Each number is 128 + 32 x the weight over its row's rms, rounded and kept within 0 to 255. Layers, rows and columns count from 0. Numbers have three digits each. The size before them is the row's rms in percent of the matrix's.

# up: layer 4 MLP up, 512x128, rms 0.114, rows 405-457, columns 0-127
# down: layer 4 MLP down (transposed), 512x128, rms 0.086, rows 405-456, columns 0-127
up405 099:163053116070165124172137097181098139152083141202139155132086101106111137154110141197163115078176139143173128116124136128126126137089129131105138086169086076170074119088105120126144141134075178130117106140157089131091108153076097151160108124120154129149121104129149185112150134120074098049140134153196104127111151105070205134076137160172073141100149111156110119087150137135112128073097
down405 103:139147083158164080178105139176159098053076121139152089148178136095171101156105124075165154183170120147152116166080108146149143146126160063117160108160141112076089122146150161161114115099144080117180116133099129098143114065214079130157139163152145093161170148138092143104143134088099070139190116129128157096156123065059131099113161143095135110128100085095133112137163166126136135088116
up406 110:160087072159145158177134152136112158115132119148139143143187150129097084154139173115079077102114092165093090131126156028095156091123124180090142119182180107192124072139125090112143143128139144109103125156165105138122120104131123084163112106087149074140127085091180162133197183158124115150103072095179037109145095072086091128157131080129131141130122138160154124156121141095114120106140
down406 098:131104176120131161158092147112150114101085094132081218107050171076110158140168113135097032144147059093147159125150072182100168148120081125101131131114095114097140109147071146134145148204161154094063139126110093137157128079189096147156103144151119137109127127146124158041138097138128152150121117112196122141119121149121107166120103109128156133153187155136113179132132120160109106123159
up407 104:139168200181133127080152170092072110096141108154151144166153142128141136114133188097154121081092083092067109087149119139104108061147075122138100125110108111193113070127138127154125139162116211127126167127114146213111142159119185128118084115115097114142124123141159087114118145117154123161122081131168131152119130146172086076141189075133127097127055097165175106168081131116080150150151
down407 098:146116070079170079123087147077160161150083157100161107078125124130133141072113091161154148180109142188108128151126107132137165146115131072150155137124125190153181130145157118039170109143152104146106065139080082103153121051113133164096130189139163131090134170169101162159143150105113069155121126150129143103129122109122084173142109138087126152107081067137138147101117122142153208159164
up408 095:160132084157122119062097111118171135127099141137183131094193117116087168165179119112100116115179072129090091133201163130133126147083071171073074136232179114138132121108101057172136087076151110129064081143135170153118149150088116138080143138160142151154134132107111142098164127159099112117151147148118163109161152111088138139126081098129142096097155126193098100133102130078155116110139
down408 085:173136050152098163126124122117134128155118143140141050124171153063099136098099071151097158140138099122093135118215132095104194109160129137115085128074149159145152125153075126083090142159160125133103105118136095165169136110139104135080198154091085160122168135140137092158139114118148093124141081115220148155137091100126136179207153149156109147125135143113141117131076139098138044101102
up409 095:134181159120140118076201050096129110108122121131150115143189177102154168086151150123132149151049105157115141110197138106159088157154124089116089113116133150174136074167072169081111163109078121128119133135103123197122123142131123132153140156139049132169125137124099066114130178122178093140130155131091139122132125086141083101064122181166179148110143137099108091144087141088141145071167
down409 100:159163121119139112106109144093127131169097176114076019131085146178131107138157135171091144111115103041154148099134114134142171065114130087129122120189173174097183165079165151106180087179133154115085094173167141134155092119170099128106089121143161127186092130124145120069161113127102090098166106160159104140076149170084114134133155129119169141152170105112130105084175145151118147122104
up410 078:123106077118084122095071146104104089141092187163171174115130064126129163172157076122136130121125131143180112077086089158157129107095119133110142107151147149172157120104159083130168071141104116140158072130147114114176140124147120151171115100073114155154053037090094098093159097147098112139159182168166080102075130113106164139095131080162082104125165083120151090156144142146114164166112
down410 095:082166099133175148113096093119138120200134113112098090094074133181078180103131174082133146112161118102138095153122082120164112059131140119136166173113080182144127096153153160164144168112160159101168149154123154104111060074098114125146078121148113147143107167129125167150092148088124129124101117089143100161196142112072086113173159160120115086074052124133132114137153184194112115158163
up411 105:153191124150140119111197162166155092189112112112140139150130117103077195136117145122091124149155090150144142128150150107102090144096151141177147198148029132127153155166173066121082116102184144139116125095143155157127156117107095136091139088050112116138111115118166103155126061079116084054101146116108060129114106101092158165142190138126127150089126116157113124093122096132178116167154
down411 090:138143162144184120110169114137039136126096135100168147070148081154153128171170087119198135185131139106121103122193157063121186162186142103124143080169147115127159146063158149124142124156109095147134132095100153152070163148162116129059123130179134113128095117206068145083160088168070119132147107130102152102108141125118089081061061143137148122123118133152147118097131131133127136115117
up412 110:103150085080133065098100076095171115157141184141122145127098122156105112122202172103117153195166049145116101100105119121169121152170089110124113116151174139126138125100154077195123129074143202101089159148134144187147129104091093145086097135130144119150122125100101155204107072133093132141146180172068149124136166119124161112099168110123181127095099104144084081119172121146135134155170
down412 108:119131145137126187142130000120106140126135150141123125074139118139135194117101178169199110103114136130091141097090076149105161147174090135091155083179096133109094160166119099122097093124062113135163130139143086167050098103151095114159094142129162115155102132139076151154128165140139112099157122068123204173126085138161139141124138101168163136142133114131114204132128171148115083108109
up413 108:139095050120088113138100110086097113157090145165113141151133173090131147125201113087157163186145100172115132115141106059145127143126081074133105137163176114106143124161150119186155102120079133098084148166120138116071140125141137091100148130046087091168140136093099152095103122178108160112126162114121145166132032101105149167129125134123137132079190154137089115138123116183180132073184
down413 111:125120082115144123158101125197147136050132203187121069129135105192055125160157169130129135089096132148104079091103100149122185130154096159175120180094120129132127159129151156134124151084141184103149118134141114131043086139149054160089108117132142141124137130135085159088151101112135137161096125075223105093124134123116114175103124073141164119144137097190173145133110156150145135111109
up414 113:142171083141106123160092069147178125145139084118104124081201153099062108148146126097115133144164132114149122091183156142171054112093120086122091194129116170164155079158141107124061115116148142127060139160132122126083148115153107080122122088089077145167115138132113126105202168136115095143107102167079131098122152114136064121116162120195142083134156159126133103159099135167187180091137
down414 102:126131138156120134136103112057081159151068135128122144096133114139133085101193096154107118120121102135111154157091153078091109118153124125159124129140161164185135084192125132123114134139116134131063064091152163144119115099114138199126101116113133134132159175163184139092126163168102040051050119153182136169129161144151151148192146119093141125137083067129154151065104147147143107181169
up415 109:132114119081099141089096101132101153121101113146098164117168127142131146157115145099126072170167060183108110119102096047206081118143100143088139117175147140113141087182146141180147144141176112129066122142157174160129159139148113102109172120133149098140139115092105121121149143129106119152091179130144128074168150071114175139151091068096107129089100158212126120123091105047144114144211
down415 109:110109124107145171131131157173124121134150172177087138097099131135120136171160148090137126084098116205133156133111123137125129128051092134121173164110109064153132159137105193193120136182128162148141149125172115086142109183147106074133160154083051095087208119100072095196134125158136100059086108095123196171159103120096121125111085127104129159104096091120131115105164126089122156151130
up416 082:135116114169142152090179164142171123093120174141110136105126108197065122130149190147142135122143113121177109117133137124099160074111118178140092155107052087148093199116111085121099111137177129159121127110133110168142131087044123109114109098127067102142103088102204135099160133082139073143161118094138173158062164105094121138088175108111131193142130108102056104171155130166110115146119
down416 074:187119154178145110089129131061112150139177154138149139199148125135119139146150087192119135122111159107084147107089145127076202186182161137148157152128136134102092097078159098139103099133111140133141156126092155091094162146170128169110058157151177094111131111174111113131170113079104138097058115111127174131138131125110119071078144096148156065089092089184148182091095137161144095162102
up417 096:160079112123136120164093157106177122173055131153143132070096111126158080107159149122167158134089111207132148110145128144119106138083118130112203128155177042120153101112090129132177121114132100123144092148172102106169107076087159139124131128079073119154139132109154167068200184152126065109129129120139109157097103140081108106103116129122144201082163117133104122151063150148104074132157
down417 098:132098188128101141157096132078114113107081151111169081163077139190163131154128153158118159142152125114082106115137090163091145116158060152111151114138097188118158176120066126150142184178126164141131155127091144066082110100167123163111056129220125162132143149105094117083129054074131197109114132043117089151106156131135124151129160100127167123116148112119136122174136139131120172115142
up418 081:074203183112124127088140093104173096119152104089122140133115155092189167119140166171173162113108080173161136141152123117089135093159093093136161167106083125161120123107110088218113113084207152114145132133108152120110126111095107121153161181134125106135164141121131104139093173069117102111124124074111185134149090118145080173128157140155141156151113139152139050064053122130166098124086
down418 099:150119114097130142154145150204109116095115126160198083107153086144079106134133155112092160192094116070101145148090105116137107182094150180118128126163128086093125099122112100121076150110084145106104139132139150102162102136096097102181125153105150183145129131147121097107118145174173094092134158195125087060127138083128144053132156110129117154165133147148114102210164120096066114181208
up419 099:170088069183097096089122104093138133148146139181136111137140075159053083134195128123155103132132126149194101124157125135112138145135122139078134109077136142167113159136115108099125113124141202136101117102142119179126127111102113151135120095188172111167172121065179148198152081097162153093130119166164084055138149096113134117095206138079130156150147036111137115134130148132145147143085
down419 098:100158097101090107122206129109115128127178166123137129163160113170127166089128119122121153147081117156062172105124112130172127140122155127122098087144197155100106095120139154131078179126128100132142092132093133127098141115209142054158124149116130088148068107143130182062082115131099112147130160091087151147083085153154188127159091104137118164115185222143079101132127104164138082178151
up420 082:151146126195063172093116087181212137139164017130136130078142131148130095149117136118126101119108078164146128118076087152159119125145102135081200160092104131134091186118188083116109082155138149132155148136142123124146101061124095120091139104075138105158089129062142157113148149151095089136162083124118081136150131156087148106148128129111112092127095118140151080126152139189087085118095
down420 086:135090092114162139147147167149065095118136205135145054189102123079189161129161072073138144115115189102114119152168098068105125157133148143129054109151161130100182124121136119112159086099102132115160100149150150093134122134137127127122147120172134163181125145105119127122103088142136211148119123216092085146070079158106134147121077118117147071094156134153144116187116137138109105187118
up421 100:106105133161101128154124104164152140136138162165136146114063065132117089116096124210152132143134117120229159100092157152172149082072123105169144133154125049147066202103137132135116122145079097126128139117212117136109083133112145134134175115109123091148055079147152113130163155064148109071186159140153104118111125126121169108115115157146117126104164089101128086092095145135124081144086
down421 107:142068133166039163017134165151126162184153185119128147120116114143141188107143149082137127164144163108093146133157123148135159124153170125176122121174166156111142103146134052108103124083113158117163124118075123143125101094125126097130102109143152155124142124130136095130086123151107109163059059112095112133131107146089144114154200084101118170079169158077105121127127143105119098221125
up422 084:166110118133091100107106062111144148134100061130152204090155134141109170153130073087180131127138071141093110090136114105128133140075059139104186063170141139088107109083158155115113131124063145144087108158127111147146134082108152099123094125152118074155155100142135080106181127135123079165093153123143063103133157125114229094136119112170091153126124151083129112105126106095114144103205
down422 061:148177095122204090138161168136109092120180201104124147129129199156109100136089096108124128147115165132140143161122141118090163117127129154186078147094114157096137075139146113110170171125164094146105151119113143074179117169116160115144065165121154083214169115073060083148128089097124150109065097115086135138168072157087055126114072142116163122105109120152115139128121118133133127169117
up423 094:091106183195095142138102175120160133187113091118091192099108174166137071142109144124136158202095099119082136126092102130140100161113121120126171194132156098137141143110149129179143127166168096136149103074141088115110145110089058092067101149099107107139053123119087127096125156074112127154174130057080130172090130112119075133125112164176114089130104151137106082162101135182138139153139
down423 071:149072122091113077126169149096127157101120125075151094065130190108130142075117157104147201091090137088191099128132140142062146153184112181132106155145147150078093119132145132140116153138082095158109084125121147107148078178136094158176159151156144103203132078144109059108144131098181119136119161118093168101121124119095110157047167148162140135158096095143162165146151099165136165105152
up424 110:117201095156143144132150131105140152104079111211149165089134192154192053125132116081175166132161089151111103135073162080105119090178079155112140092141112135142092135162121128133079143154128112117121141099181076140149149139078158142113170106113157070138101159090190117123132157067148134108113161096191148140122061132140152113105141112110175119119103111198085076149149117131105087128118
down424 126:139139125132157146107155142141115128129094151171165090175136109136118130160146104071128098143139089138106130153059143078108123185190085117070036119127189093089169116116147067120137121094113162145186120143117145140128092119153130073145138118122206111157121103153140088072103107189137141155148146157090089137077093127115193115088145136110098127140163155173165073188193106114169144144105
up425 081:128037095082151103142092138150098158141116162111086130109109159174109117110142157166126153119188107121135153090149159112131156084084103101113142108193115106138188078135170148136133210133124111095086101131139133160058143144098138107101104157063079128140163107218144171086108131153115058126130108101143150140141172076103176103127157149156122143080107141114055074128157121163124094154125
down425 100:132210134176062178151118128105128109112097102196169136137138116102159142142133118129151103177103093122142118160032099108128166110166146142155141155102136149132152155120127036184107073160117149090152142117122078056168110084135056102109129124233165168128081154092113094119127120129104149151144127160113090097085108161125089158112131134106158108151132132147102114167089163111142146129163
up426 114:065158110129126152109102145111107127148071103157132144111142153092178091109143193114145144158159117135091135109111137093173110143138052129120147116198186110164167144141095103106054124111113140155098128189116101067084161141138169109081065148085112112149103153102128150123169172164151171100195115113067142087141054105144080148130121149196111136144168100148127128101080142100083135087106
down426 096:163084107123160163096156117121103117152095131155138128115151159172153113168122127163088134072139139047183153142120111152112067153101104111175149159151107116178132149136137114129075116142127160119136169078106169097067114130133159130130104144166138137149115102102107093197147130134120159107124187023129125146065135151157148127182111112071136098110036099159158185053149142177127095127112
up427 107:161036150115139115153166148121094104133108150139131167117112106088133075135142110114175153088157127123075103115201145108136098087132110109105067118148177101118146095134177168196135141140118148101120073179110065154112108146135116151087122130111135092138164126121140129120158197150103052100126070180145139124153138076128087172120139125162167064118191130153212130138100111087134118068117
down427 096:123178128134205162137128084105112146143117088202189150132153123091103134149132173127114101180085185138167128141105109160142115114150125143149112094142135099155153178111067105126081091103095059147071176099180147053141133135114148167190154137108127146160108085093108120168072108193140174119155168120100127145098088128112123062147124173085092092130125141141116100151104085100123177146090
up428 077:133167117202119120182128159171109144155081132158163121091130143086146100065200177116065167133106128115176120134175180080095148030181108136109149130119120101188080176191114101136139176143145144141093117103095135155117181129094108158111123154102115151127127168171141099146142118134155120124113125087185098174104122103141078163128109115115127150150083072136100075146107127118135129106058
down428 072:084172098089140146160188132169112123117155116132139193130122159110120096129064101093139133138114130114080130152194100106117064191092155147159088158087157137096132038129177140107141114128137095146115123131160155091195141128139157156124098187124113076147189120078130122160103144135124144129098137139106177102159082175190068133092025144130079172112142144102158129117142124102132136103124
up429 112:113104184071140150084194144153117096149079119121133140116174140146142104129125136148154136088104130166107079120153180080081089145132057137087087104161111084098141078131133137177079094089159133139099138120076149120101155130166122064110141108104156063148138090118145040146133136176152155155208133129124096129154133075170117214139131159125095112113154173170107111128162100074103114129124
down429 102:100196126091174059186127076143083140100154122108128071086085120109056135114169131164103073150115151184141101121171106145132135128118110168135113166140134158142190159163143087144095174136088085165145093179128080157181139112131149196185116113111114155130118138140127107131090084098105108145076109084177117141159184111094116128161120108138110044155107067119157155115142153137113105117159
up430 113:145118120074145120026168129123185116080158148076124135107154182114125126152171073114131150129137124107156108093141093107119126196058161087133153160128144157177128079106121132164127133152098147099106114138173110142104129102136070120166157118101077082154140172169165144054144131104101065116139146186099086176129162141130120107058174155196163124117131133096088083127109136121159110105170
down430 126:142212144148136127108133078085156126058157083158137167123098110098119137202080177138148087090125112178115105098123160104154137119129137114120104125147123125118124150153116081120131116122122185156104149119149139212120150059100096134132188127053157119121154176091119140154152132165125159054132142148144115085175178135147091102131131122071107151154079108139093146080150136131159153114022
up431 076:126052148121158131092122139126060110161137112202157162104158118167108132078097071166121125122122155146174134119120151111114133139116137112093152076173152091140164105067154120114136143114072185129159078143101110104176103150122091131140175128082158125149127094124119198087132150159109096107125091167128124106105128091154168079027137052156133088109193136125176108124188135125135160173122
down431 097:111179056100134127136086138165143112137111161067083099149139128176104131104154212156149104144098115099094130145096120148125159056134160087135169167127120166163141155150141124131125096165076094116108160153119173110165136126157126141056108140113150132093115161126113080120191087106077106158097111122159100158186156131067124096223096199101121103119105083141102179170111135142108146155096
up432 111:146095196174149120179098207150095118134130121077152146107206142101105065092127149157112208113145128140167143120173159106128092095166102087148065155070123138176156119170129127099101160122131084140103086101111158140147179117119144177089127140150121117137077145084135084167130106178181064118135068134157138129127147060118099139106107095138127072106102116110166091118082129141137128096092
down432 105:143090163146063139140164104133090142137105129122132119194105194163145142164092145087076102139140136126100130123110180152137063144063149192165160114121142083089110104082105143131159120155136158075105130085159144050121141185164143137152149160167098135175149151129088162098101108062101196110133161070124102112159139071126118161061123133143129138136157174150083124165108138122148077113076
up433 126:125143100083114126122169138067191123137100102157172131064163172169158103111152108129188158156139096093114087127122114131110064114158068115042139174180077170165129111125112162116089109168153118138088130054133079148100162160130096078140119109172165068161117169122144077072114162111163123134145134090149104111130099130192136150140184136178116098126121129147127091143122104062132121116108
down433 124:121099132161173120106156119101115106159106207080125097087147103112107159143103124135163092102105088065124184122138089174113118189086123121116130158154168128057084104096102072146120146152131170101216109080150142168125092166103105127146142152123192162186125106144130091128168121179125117076133120107123144127138123127127125134153145092180172087063176136167065185150139119172114151150079
up434 076:133127112144171092138158122113138067132083088161166139095179161082095159125117095058085126096081146098145117109163087100123065173144151138159138144073123195149136115146120145108130099127147116139112145163110100120168158130132125083128156128140107121140108185107122055099115146102109184130187164144095128089153041096136114156091095099194112119126152146138176133166108103052093209110168
down434 088:078092106105111158091143106093132138156146099143098101134158109134158110055090175177146122211173078168125115183142087167148130113172136127147084132146125123138137134104116143151149095176104104095165146108066121115108061108134090133133125079101153159188130147205143126126167078147096090111091084140182110081159185100119148121114159129124199153111127115104073076134151195166141105100129
up435 083:104113144091100088094139158174163128147030160159134165148153100078172151127109172159167141118137149145172155121101202105183086071166047124131139036200126156172145150148129124119107112121139138148116119103162098137109145160123132169135072111102135061118149119144131152137121135182087085126106109157131136064162105132113167128085147109101085124144168080113092099075116113157122143089137
down435 065:162130132200154154154117110133156151105101209094165148095109112135143063176102138127095117065145210148107150104136108132080143128120157097218188200070142112099144113109122121135099163152105121132176096165171152123092088120113164046121145108176117126066138088111167152113111108111104141126087148064142147083137091124132136108154109128136062129155122097134144181136180103108121125135137
up436 077:123115119090174081081103144124202177079114161068131142151132088130114071152198118148109126169106072166113143122121159163184150091104111128127119107148154070142168126086111143079121139076131135123119150122120177147119138107101171094070101161111109153147101134169092186111118092152075104175189141157041166174135158130110100140097174094129164131142149098131060102106152148125150106099169
down436 093:089136134124108159149146134082076092138090098162134090117144137130165124078083197160158159192129129095096123164066080163182079117153142150114144168125113192137134132155096134098100093158103129119131092123119107127169142159138065112185087109175142078159119168130146071086124166159145114097084072127154153100125093121170103106106153202134131180138096107079106146203126142122135118117198
up437 107:119129148154127135085123158110166123178075124102164156090096160064204049126099182106100197167116129121136151125090171155150067144187125063149130139111143057140155134130131123111071131128113143100093071123159101107152116135103099181150114193094111128137107127165144108180112117076119052135148118175134163197121116075119084093110103128109135144119108078142127113134122121159142130071151
down437 103:148216084097059125101214100136148113140136105110045133195105170157082122096143092136129142161109080102100119150197156091099120100082120145157127109095125159105113096098132112117071166140147116100128147151134169116136106131223199081178120127132116106123141148130151128095123159106150172061155068140134174122120143164095143147122160119137132144114175144090099146072140155117132111163133
up438 095:126096143151138153153195155163138157145137115132182144113190133085058105126166166118123143123169134182169076111149104062125183120124093115084130085105141081129073140092134078124101114094173159146142081157118156132147160134097068098165094134100173177124142130060148111096140122033133104119116147093154108123126160102173174164054153084096160103098145134164153098141162127085114136138136
down438 082:075155119117088119127162102078110161201135158075133142125140113170123147144078102101091097120194150163183168095158168087147114117131119177143132106133075106115069117176109152128156206158120169117118174144155161128127080112117176155110108120106118101136174170144121086117103145109123094117185122125093122119165148127143165112158139061074147105115103100080174115161205123105040085122140
up439 090:178066121146081115144154092083122159148106062072179156094179152103086144143177093122135104123171079128102109105162168138157110143064135140086113097166138155105162127148170116144121158115191164111085114132120141172151129093082094097141099108088123130150158149057170111126145115140110107141107209105149084079153121097138189120141100136121175128076093145119083146185119113115110075101192
down439 088:182099127029109128114152110109137147154110147114142094098100157113138173135096149169130149126110137078125147115138108121154081177081196111110140138132118127095177113141095103254132122147132155125110118106150173113136122141082132074124094161116116144012099179121168152134104166046161163157106140131123087158133161128116138151134121139137131141052142160154142142142076146151108116082161
up440 109:156180143083113135118168047177125148149117097101141161137162109125134095067115168147147135128086092148103153044084131081147114129115141099130158156144106131153181142178144102145077142141118170132056122087139172114157143160168127042098109116059124131145096166115103117088104150142136108095100119100146158126138076129171156140111115080082070114172180166127198118134083161101166125168133
down440 107:143165106091099105161124164103084143116131091085077162119123170115089108149154130168078139126119169165163112118165134161149172125142163156143122118104133120164129080106169133163121115110124059144077094137079111065144159156153113094166097142117134036116071115109140150087085158149192150160136124114175130161156151063138122096183168101074158115083110106158122172181091170073153103092167
up441 122:111097156165143121143110176148128130088138138151109158136172129110109128137148140182147164099134121078176139137150116102140200089111115103072084096094140155159055172182176134143168107162071101133139180165089132124107105092134144085142110148087144131151086161133183090079113116111110118114216168171107096123103136159045164072080141124159154077120123096107130102064128164112118070124125
down441 120:121121163123148138122138100138120091119108146129128098148132139068180144098121156100126162166172106142150137109130100137161112084151080132165119140138128113165134074158071070096084087100038107119088094133182130163076088094140099167142159118095163122219119105090130095144112197101132180180143083141173131158146141131154140104119127087147150117156171136090127186093170096119220112146175
up442 106:106148099191110132090124085114115121118076112090144139109122168134148142146114103089177103173101043125092112143061141131129084165115093096126120136119141059114107096149109130164138107117210108104102151116087130185104143133157119101112197113099155140161152155138083125057137131154113204160131192142136110164149082163103108109152082098165144064137157164131055106192132097110130143111167
down442 108:137160165117090145133155180237139129125116118148144168085159103093088172098099113161105069090138154137119098128096074106080138218086091141097189142141132074148121127156145113110139120135168103152110078164136165091107137227160173141096144129097126094138090125125081108085159136129141100145030107114126145117115133094133113123156152081115184113128098145151092122108161117159156108108146
up443 103:124093181174130131077194142171098141156159132124118144135158144156099136075151188114171107144173118138126091105104142060081169086121102149104120115123127094105118129086163079209116107116131198091118118198130136152124096064033120095135079121106145124130131121094117114122102105129104148136178119134095089165127146094167156130046144074155129138101134141123107088152176106157149132128198
down443 100:139082131128118180141121126116122125117108143090169132180136138104140167117127143109090123160149142202103157090083140127096133181153092140116134114151073184152101115154169098081139116147149146143159125091165128108161107125120165184174138160178103123098131128199052129124068104118133028097085198084117131137156124154146146165112194114053143098120132108067133151104116113139150071144072
up444 067:128080158128179110134159125142072104084113138149140168153188107117124103183137095204115109140143114188152148163151161143114072081105111107147078104161153103164135080096139108082178157069092067119135079104125146110084121177106169138096196152108115116126192061095127141142117095135139135158125139146147148150118105087127157163071083098151137188123159130125098073182167133083134138100093
down444 085:057154130165135131157128075117087080103137154143115187145131096102068111093143147124092125142099094133133087155058104137126118109145148153130116073190080096182168150118165137128108087109118138055171191136081168126117137122117096109180164103149111142159143141111116064154136116197152104136120101157160150146177156090119160116082130162158198091095116100121085135132105176133170142158203
up445 073:183116185063149142125170101119138129117077144135130134137090074130186089135162169161175157118094092134066169131107163120120081150094124161127154119155136132134131109199125141117126132117171128124087156097108141190085088128100103163125118140141097150158112100103116080068174150107149124183204123118125101091116161154132162120028108157068062166111156100148115125091127128078085152109088
down445 082:159146112082114119083100106157120110130164136134097031167108110146112192137042122135138129117125164125156123131158058164143155111167195121195143158131116106090167087103125181097130149082099086096146142124093132109128095100114123151101091137153118103087180163148141185123132044139187089157111149140152132099182120154093119161178116126075132188159108102116139162123109137105140098161184
up446 101:155109151193098134164094178182166155132109115154108174119142109146226106155084149163147109074142091124079120141103153104107174075120139170099112145194155161125093143118169117102097135123114085130077157118140082131111121184079188097132135110084137123129083141083173099164095135144126104160142134152137115164116111141060154054129149118111129086128215125161135082095160144135106090088103
down446 097:123173165075156109155175137092143131155147138148189089116077122077178060066123126072095148145102163138133135105094112127098082177075121156132137052128071113140143149114082208133108140125097134126136108135102125170042136137163161119166097113147126131145114148144097183156112072142097131116172154132082195096124122133149136114153136189155144141145175151191147153086081119113116107156160
up447 120:145121189117102134092077148114105115106111105185106157147177124136079090148116112168169119116104085132156127114164173087149153158091064085113051115116095159174095126209113116098115069069149077140147161129086122183041113133112114132149148109141181115159137123093149139122138174109136098110151150152147130090092157163069180117090135177177141159093160137138154090086121148089094103104133
down447 123:119089204075198129101110107116097120091096089116160192111119199072113098115106140117163108126081052037080147166137124136115132162162092133148080144143133061133122139098099111195137121102124077135096109142148084139159166132128143130098192078146164157141134152165181097090110163116122100151116116127152156159139151148099120168141101120159083137141177146111116164170080125098156103117164
up448 107:125020116138077096182138027135100139104057155108142118079123119132107135148142132180106146120129129101184113138099157180146127116127097094100081100095105152121108139137110165100131153135127148141098082093173139155091124118120093115154143078156126114175123057131135119169130126116161107114145155119159146093115142087113230151132186186112156143129157119085111107115127152079115183192088
down448 117:146105109138139103169127118143097143102097106103172100111175153125047071067113130147103134156182121113119186127122189121164129168103167123116090151099184144136147139153138124102102131096161099156053089171086162062108143148110132106150145132098047128161121067158116090116159151156137124130095142109086090137124130113108226112144151168142127188097188167139109103168084119080130147120172
up449 109:189059123098177147149113098148092123191085096173134133074134077140181101102176150123161109102164128189122113080141159112159087083160149147142124081117123132139127087137161105096134138104104149128128060161111126128069108163086068118177076138116136145158163128095159098114115162133154159139191160191115155078126136119192155139037127109143082176141153145135141106169141131103130162106120
down449 091:166164124091164163118105129148112115114123151124111144106040075130126163142107130163101065126137178206098131135063066112127139138196100157149165084155103103168103152076107155166141141178136137108131113111188132162184080105129137093157104131108154148114139150163127207099086104151128126099121180121067150139107165159139069153055138122137117157129144094161099130128141126104161103121048
up450 114:094140081129094170111118146120139128113110157152114148103113161169203083176124128093169164207096102098085125141056106107103126125172087140111141182177086164171123144146089152081078125200121097135117132096101067172128129125127102066159147136158168070148106144105177096061111173087186150110152173115140148120102060115149139129119152129141138091143152103115175087116109132110113107094154
down450 103:182152151108110158126126163119147121138123160144134157124122077135125161146169137100147124127096109112111140192111161100139096195113103105137122127128126074060151098102084043131163184087140130094217097147148139079064102144094127094165135114178184099116129115136138119099157164178117135111137135105057142143118151182127182157067210088132116173059139178135167119134116126126121142090122
up451 104:126095066122124151108151075150143121112122193136129126091197126106119158136177100100145119170114123092109099114195122083098146137175088128097106136191166161138128098140074151181090160113150127113057089217194138149109143118125096075095142140118139148162107176091102119116185139154141129164097121089119092103141138068175083184134091103115112138130183121099181147124082121070145135122151
down451 101:104138098133132130114081150149183128131150128113117167068054134130114136208217112133119071162135101199077139109120112116143169121176128155016112114143144137194112141117132151188060121135179111133133126129115171126087097118141165148031146147132134126168122193106132102130145137157096081139123100087151080132139173098091126130157117109113121164118091119126137162136112155134099107093125
up452 117:095094110114161140157167164081193117134113143094137139128185132085129150135172171099212206140128129136107142146180129063131105092126078156147124135117071151124144157119117094157088116151196164147081130153175147141103122089067126179130096068093113090145178103100162120074150113144126049183108127129137071140141113118107107103115162135157112071103118108068143136145142089128122135080165
down452 105:107093132125128155158142137141213084130169159095121112073127165143157184143090074157160118205125083100104126100149111109083157149199093106132100099142163180087079137131149114166128114168117097141118148117114166110117168117129187178081077146147030130148183097172091154158115058154154065101117138124121133104076094128092101153108102142127161131112129134143113134147175123145119080156128
up453 077:155103145120143131137139117115111100088082127182145157113167118136104184084078115123102119085120147160122133098181111171130146123067130103113189096134087141145147159123116087086168091136164129162180038094157067165158153117106161159111146149107122123138138070179120134111139109113153105066139172138176086082160114142150175084075092093144107118116143113146157118165137129052025158146130
down453 078:079139100122146113126181137131083089150163074137203108182120066147148098134130144078065118155152114137095113141055146170111119139124192113134104153165174108144159089179126175117150123081125193125170116148108125108157124105123124133141157121147070105063134107156153114139139108167077144091144062140152121072141091093083101130158177157114123132184124152103145143082122144082183139204145
up454 075:107088140076151117141135102084072100157158110094087146070125173124153162105111152112165117135135122117114156078167088048096154138151139078142165163099099150117167113148139146112115202111147120124105143171106129140100164152117101075145130148128057120151221153170092118129097166109131105082079098081114134157146105068211088160140191155166117130113122155131127097081093137176169116137106
down454 091:135146111136134195110135129137119115080100080149164106132117116132091140110132083132146153204116071140141110181074150177162133143113117140142090128163143128137155122139108078146114046159077160083165183109087152103154100114168112130186136092130178145138092171160166120083146158188112146161137114176122067100093175139078170081143073146072139144133125111156079078155120165100089109163170
up455 106:162116113205105137074170141147140131147097128120113126133157151130092138079160128064167136115085126158133121122159118109105131123189115078098100075078169142147112118114104166208127130156095158096139112131158106211102137095118085091126140141062103148160179106178187130086103102152109119086107112086098084173127120104160104172113099161071164163124155171088142126175063129127174144142183
down455 104:126115197154112120150092177179135123082054105175179133146093159177091144103158131142182090201164107111076132126090160177103117108139131141086191088103108135124135128135125141128155071147194119122143080146116128115080077087154144150107150175135142130166101104110081133083112151107089129136165128160178171095137091099160131045126176178135138122151085107088116123157136112127120193119095
up456 073:173158149187054111140101155135197148117123131026126170083095103117138092161177193105086139133129111090109126123098179177154150146124107156063103142108170114126084176115155152127075134112151090121066168096149128129153127083100143128082086118145109142140051139147123160165095116115118124180148163072131197167148117155104104124159109124064161127150126091137088118093113147125127109140153
down456 091:110174118100167152073120156084188100111222131149134153155164124148130169109098091133137156129199105096156108196125118122136155076178096113125145138104106144144181153146133075163102081086110101125110126089076150122118107140174092100141114141110141111129129191092111111124162103161128109061140117192165029155141145082169092183096126165151147068111107156116140081140122140154148132126108
up457 097:175093187083126079100117106062165089064096121122139154077103143087136060147122118120165143151050102177152146144091221124146176128113103079119096127143109116157134099119101160152196146067127121124116138108157086135112151127143073166190135125139106120128092094135105144147110138132134114180129161152113165154097122159085108162113138177123209150087153128164098058131099142144121125109157